From a checkpoint of a small transformer trained on Wikipedia.
Size: 11 layers, width 96, 3 heads of 32, MLP 256 SwiGLU, 1.61M parameters.
Architecture: RMSNorm before each block, no biases in attention or MLP, untied embeddings.
Training: a variant of SOAP for these matrices, 150M tokens.
Each number is 128 + 24 x the weight over the matrix's rms, rounded and kept within 0 to 255. Layers, rows and columns count from 0.

# layer 6 MLP up, 256x96, rms 0.216, rows 181-211, columns 64-95
[[108 148 166  97 147 118 133 105 165 139 127 140 146 119  99 122 111 113 119  86 121 123 136 176 130 170 136 109 163 137 119 118]
 [119 117 166 129 100  81 134  97 152 140  91 166 161 112 148 139  80 147  75  86 125 118 151 132 170 111 110 114 120 113  96 107]
 [126  95 135 125 113 160 173 170  85 164 100  63 141 105 150 117 107 120 125  98 154 104 120 133 120 127 115 121 152 156 122 145]
 [126 152 131 136  81 159  95 132  99 118 121 143  93  95 124 114 162 163 104 130 133 135 141 147 116 120 150  75 159 118 152 126]
 [142 153 142 143 138  88  77 140 153 105 116 127  90 144 120 120 162 138 148 111  95  58 117 110 122  89 155 122 162 127 127 130]
 [132 152 132 115 111  95 152 175 114  70 111 139 154 152 164  85 160 135 159 112 141 154 177 129 136  88 130 115 114 174 101 142]
 [136 173 105 186 101 116 108  75 140 140 125 117 128 142 104 152 144 134 104 138 168 116 106  91  64 140 131 169 124 121 163 125]
 [114 104 119 101 104 104 110 104 117 105 160 175 141 126 145 193 179 113 100 106 148 146 111 122 137 136 123 141 112 127 139 117]
 [142 137  87  65 128 126 154 154 154 134 173 120 155 152 115 120 156 148 161 112 144 110 101 133 146 154 157 141 143 129 155 110]
 [123 141 140  80 103 123 135 155 152  96 135 140 133 141  95 169 139 135 119 141  92  91  90 104 147 135 116 120 141 166 135 133]
 [126 167 129 100 148 144 117 127 188 157 118 131 113 159 138 165 166 101  97 128 140 192 129 170 144 126 118 131  68 142 130 166]
 [124 128 158 116 140 127  80 129 112 119 125 104 141 145 104 136 116 187 100 125 139  65 115 131 152 120  83 102 114 153 101 173]
 [121 104 167 128 151 143 146  94 158 119  94 140 140 123 121 137 102 172 145 109  91 112  90 111 139 164 131 162 122 140 153 108]
 [136  83 118 152 146 112 116 125 167 141 106 125  89 126 145 153 156 184 148 136 131 131 160 108  93 123 140  91 142 159  88 100]
 [152 142 165 113 113 108 130  87 140 113 133 105 146 120 117 107  83 123 143 128  84 106 102 118 131 117 128 148 143 143 132 138]
 [117 126 116 104 100 131 119 143 143 151 148 124 131 169 146  90 122 107 121 158  93 160 166 115 121 131  77 120 116 136 120 148]
 [163 135  96 134 138 127 142  65 107 119 141 144 133  99 111 115  98 119 150 138 128 100 168 119 110 153 150  77 134 143 107 146]
 [139  93 108 111  95 118 111 156 127 123 147 130 105 177 110 154 110 134 157  91 132 162 124 143 111 132 100  98 109 148  97 148]
 [135 116 119  85 134 138 104 152 142 123 164 138  78  87 112 119 137  99 109 115  63 138 102 132 151 125  82 149 167 138 144 110]
 [131 132 104 147 122 130 144 128 145 144 157 125 160 128 167 146 131 134 118 134 148 128 139 126 115 140 101 123 143 142 140 103]
 [141 124 108  98 115  96 128 138 102 133 183 144 135  84 108 142 172 138 141 143 115 140 137  76 178 121 111 143 126  90  99 131]
 [117 137 104 152 140 114 164 163 151 136 166 127 103 115 162 136 110 142 142 153 134 164 170  89  98 105  88 124 148 136 167  99]
 [121 110 125 156 177 142 160 124 122 131 109  98 125 142 113 104 132 124 105 135 130 168 132 168 139 104 138 100 132 114 132 129]
 [149 128  84 101 122 165 148 119  80 130 115 174 147 123 133 159 117 146 176 105  95 134 198 118 142 178 136  95 152  90 100  86]
 [173 133 123 159 182 156 116 144 125 117  89 143  71 119 166 142 145 127 102 119 142 153 124 120  99 105 162 132  97 156 128 114]
 [146 151 139 105 128 149 103 101  94 136 145 112 118 140 120 107 134 155 127 130  92 132 148 140  97 148  99 154 136  73 121  91]
 [110  98 137 123 140 152 107 103 110 123 201  96 193  99 127 134 149 189  83 122 111 102 138 162 136 155 132 125 130 126 135 138]
 [ 88 148 125 182 140  94 131 101 145 129 131 159 113 119 156 187 106 133 109 128 150 140  73  75 112  90 112 114 124 110 154 123]
 [160 101 125  94 131 117 122 155 145 115 112 152 128 148 152  88 138 164 100 142 114 107 101  99 129 154 130 132 103 138 140 138]
 [144  59 146  82  93 110 144 137  84 115 113  85 120 130 102 111 115 115 118 144 133  71 125 121 128 118 134 125 165 153 132 132]
 [106 138 155 147 112 131 131  91 105 136 101 104  84  98 141 153 119  85 126 125 121 119 123 139 101 117 104 155 131 120 137 112]]
# layer 6 MLP down (transposed), 256x96, rms 0.207, rows 181-211, columns 64-95
[[175 100 144 150 125 142 154 129 176 144 111 114 124  85 129 142 146 115 127 170 100 128 122 100 176  99 128 124 101 118 105 159]
 [138 126 110 166 126 151 114 123 152 144 122 146 129 151 128 130  84 114 188 102  94 141  93 125 111 119 161 163  85 142 109 135]
 [130 135 143 113 157 152 150 117 122 138 120 116 107 151 166 149 114 148 113 103 101 100 120  99 105 105  69 141 153 133 121 156]
 [141  89 151 164 130 118  99 115  88 113 140  93 115 136  88  77 157 116 119 118 119 140 128 140 152 126 157 104 142 151  98 111]
 [129 145 128 135 135 103 160 108 125 116 161 112 181 150 119  80 131  94 166  98 144 115 128 127 125 122 128 127 132 144 124 128]
 [135  82 102 160  96 124 121 127 143 104 124 149 129 112 119 131 130 103 141 127 106 135 152 140  87 127 140 130 179 126 103 144]
 [135 106 125 105 138 101 171  91  73 127 140 116 163 111 148 121 119  99 120 161 138 106 127 144 120 130 160 105 114 110  81 161]
 [ 85 117 129 135 110 149 149 114 124 108 147 115 124 133 141 139 100 110 137 114 139 133 101 156 150 127  63 146 180 122 145 141]
 [123 152 131 166 123 130 119  96 122  92 113 135 114 102 109 128 123 123  94 141  91 126 119 155 156 115 130 141 135 111 124 156]
 [138 134  90 137 102 141 122 100 132 118  79 136 128 165 125  97  97 112 132 149 121  98 142 162  99 104  98 135 118 113 156 146]
 [108 106 145 110 165 137  96 135 115 175 111 116 100 143 135 133 128 116 120 135  80 127  94 118 121 100 165 120 127 120 137 125]
 [116 151 123 160  88 142 138 150  76 123 129  33 117 115 100 168 160 126 174 152 152 117  88 128 143 129 114 138 118 139 101 101]
 [153 168 117 146 150 131  93 120 140 164 111 100 162 137 118 102 162 131 128 152 125 109 125 160  98 125 130 100 117 122 140 164]
 [116 145  99 139 136 140  92 136 115  92 162 137 176 149  92  95 115 126 113 114  72 156 165 128 189 131 115 124 152 103 138 107]
 [148 113 130 141 100 125 115 134 129  96 112 135 138 128 141 112 120 128 130 123 102 135 114 159 172 123 121 141 172  97 135 105]
 [ 99 108 146 155 103 135 127  78 120 137 120 131 138 157 105 102 112 135 156 135  95 109 146  88 133 156  92 159 137 114 120  96]
 [100 158 160 125 141  84 142 144 165 145 148 120 135 118 126 145  95 112  84 172 118 132 129 157 129 116 108  74  89 176 156 125]
 [134 133  98 131 136  86 135 124 129 144 127 133 108 112 123  93 125 120 130 145 163 130 133 178 146 110 125 129 119 114 156 170]
 [148 115 127  92 122 131 108 107  95 100 117 132  89 111 172 145 120 159 109  97 104 140 144 134 131 162 122 140 123 105 119 129]
 [137 177 149 144 155 162 126 117 125  98 108 177 102 130 131 128 111 139 141 118 130 161 130 121 147 134 170 134 117 156 151 118]
 [142 130 119 130 109 134 130 112 105 144 172 119 112 130 155 152 158 112 163 113  87 103  57 113 114 130  89 128  94 134  98 137]
 [168 124 100 143 130 159 198 120 118 108 142 170 118  98 133 111 112 139 120  93 139 118  90 128 113  85  92 112 131 127 135 142]
 [123 119 143 169 130 132 141 136 168 117 135 106 149 109 136 128 103 141 110 133 136 136 134 112  88 106 132 104 111 162 147 160]
 [140 125 153 103 115 141 176 106 117  98  94 140 102 165 139 114 157 116  83 110 125  73  75 122 144  98 166 121 124 115 129 136]
 [124 114 119 139 156 150 150 154 116 127 147 127 157 113 116 142 165 151 141 108  82 142 145 132 121 108 153 165 119 135 166 131]
 [133  68 156 124 124 111 124 125 153  89 132 140 145 190 164 157 120 133 112 140 152 130 136 134 122 122 104 126 116  89 121 108]
 [147 151 146 130  88 122 112 140 118 116  83 139 111 130 158 130 162 151 164 135 155 127 168 101 163 109 142 132 103 138  70 125]
 [147 133 135 152 127 140 123 130  94 157 109 130 162 127 155 174 153  90 173 102 115 134 164 132 118 135  69 171 164 114  95 116]
 [164 149 124 124 154 167 111 136 120 117 146 171 116 118 138 164 102 146 153 122 110 137 122 155 129 123 101 116 146 131  79 120]
 [149 107 137 124 142 109 149 163 173  68 107 153  97 130 101 115 163 115 142 152  99 116 109 120  93 139  74 153 183 151 124  98]
 [154 104 126  94 159 106 114 130 127 123 122 176 115 120 129 141 100  96  69 161 114 101  47 160 138 106 101 121  87 126  88 132]]
# layer 6 MLP gate, 256x96, rms 0.22, rows 182-212, columns 64-95
[[116 103 112 136  90 137 126 114 154 115 143 123 131 151 146  96 105 118 128 135 112 129 128 110  93 133 180 146 119 101 141 121]
 [137 130 128 144 124 110  99 133 124  94 164 164 133 130  91 162 119 120 124 120 109 117 110  93 129 115 134 160 117 104 118 131]
 [161 134 149  96  83 152 129 134 128 142 141 100 148 115 148 135 134 155 177  77  90 111 123 143 103 141 136 138 111 106  93 147]
 [175 112  90 124 128 157 163 114 184 159 139 102 144 120 151 120 146 165 103  81 109 167 133 144 123 129 152 116 112 111 167 154]
 [151 142 137 141 156 118 104 110 123 112 126  97 136 125 143 163 119 176  85 124 136 148  78 163 120 191 165 135 123 108 120 112]
 [114 126 140 129 155 157 129 142 162  97 125  97 128 103 131 123  83 118 118 175 115 129  91 149 151 121 190 110 143 135 151 170]
 [103 130 134 136 119 113 157 128 143 111 159 137  89 131 117 129  79 149 118 145  88 124 116 110 162 116 154 126 114 103  97 151]
 [151 176  92 103 129 140 127 165 129 115 122 162  87 132 164 137 154 112 144 152 121 136 115 138 141 111 137 114 154 126 125 148]
 [103 118 141 113 123 166 137 163 135  97 129 139 119 115 102 106 104 143  90 135  94  82 139 134 168 116 157 102 105  99 130 140]
 [118 138 157 102 173 172 138 124 134 155 132 136 116 140  93 143 112 101 148 110  98 116 125  94 146 137 134 162 113  98 119 135]
 [122 144 133 179 106 126 121 164 108 141 143  65 169 140 166 142 166 133 102 117 131 125 158 127 119 116 130 108 114  95 134 167]
 [103 152 113  90 129 152 112 144 103 165 143  92  91 126 134 121 136 109 114 149 117 107 157 114 170 108 114 132 125 130 150 160]
 [151 112 120 163 160  90 146 134 122  88 124 155 126 132 109 145  92 178  96 106 123 118 128 129 151 121 128 147 152 154 167  96]
 [170 144 133 106 111 110 110 109 125 104  92 152 121 136 105 137  61  91 100 118 150 109 149 130 122  72  99 140 117 115 117 146]
 [138 109 119 100 158 123 108  83 123 152 125 173 145 108 120 104 122 148 108 118  96  86 118 149 152 136  94 140 139 150 109  87]
 [136 160 137 120 131 130 154 103 113 128 135 139 114 130 122  99 172 143 105 132 146 114  98 123 116  95 151 137 123  88 105 167]
 [142 135  95 111 132 126 145 156 127 176 150 142 117 133 181 103 123  95  89 104 111  83  92 134 172 121 137 142 121 134 150 110]
 [ 86 112 110 121 131 122 161 116 158 126 148 105 127 122 128 102 137 156 159 147 177 119 137 114 158 110 189 133 117 144 133 149]
 [133 113 123 124 157 108 155 152 155 105 134 112 158 161 139 128 117  80 143 169 117 132 157 144  89 153 133 133 145 142 146 151]
 [168  86 158 126 133 134 139 116 143 167 152 132 134 135 151 120 123 129  77 124 123 117 110 147 107 137 191 116 143 119 164 148]
 [133 130 114 133 133 134 151 106 110 136 113 117 191 168 138 114 141 155 111 144 144 196 146  97 159 159 140 170 126 163 168 105]
 [128 142 120  88 118 149 115 130 112 133 168 119 131 141 161 161 143 142 116 108 119 117 121 138 124 120  94 145 117 122 128 100]
 [149 182  98 154 102  82 169 111 184 139 117 158 121 148 103 120 151 150 151 153 143 112 103 122 131 121 162 135 141 149 144 186]
 [137 159  99 125 154 131 147 126 123 108 129 126 102 125 113  83 128 113 125 121 102 121 127 117 139 149 110 175 127 139 141 134]
 [ 91 144 128 147 121 147 160 105 158  92  95 183 159 139 113 150 115 139  97 150 155 122 110 111 135 107 110 128 108 150 142 155]
 [113 124 142 119 123 135 132 104 127 146 148 152 105 144 152  91 146  97 112 133 116 124 163  78 150 119 104 129 161 156 139 116]
 [100 104 125 141 115 150 131 156 120 112  96 112 146 170 133 133 177 176  85 130 120 136 120 132 169 109 198 170 106  85 189 137]
 [149 181 130  81 134  82 176 154 157  90 132 120 113 101 118 131 125 107  73 143 142 109  62 118 130 149 141 184 129  97 156 154]
 [101 106 108 165 127 165 141  66 112 140 130 164 143 132  94 154 110 115 112 114 117  57 117 117 171 126  75 111 125 120 144 142]
 [111 136 108  99 129  72 116 141 150 144 129 119 141 141  93 128 141 116 111 119 106 152 120 117 148 106 154 135 126  71  96 135]
 [ 82 118  72 112  97 143  96 127 148 131 133 104 154 114 123 130 121 143 119 116  69 124 111 133 105 130 124 116 116 143 182 139]]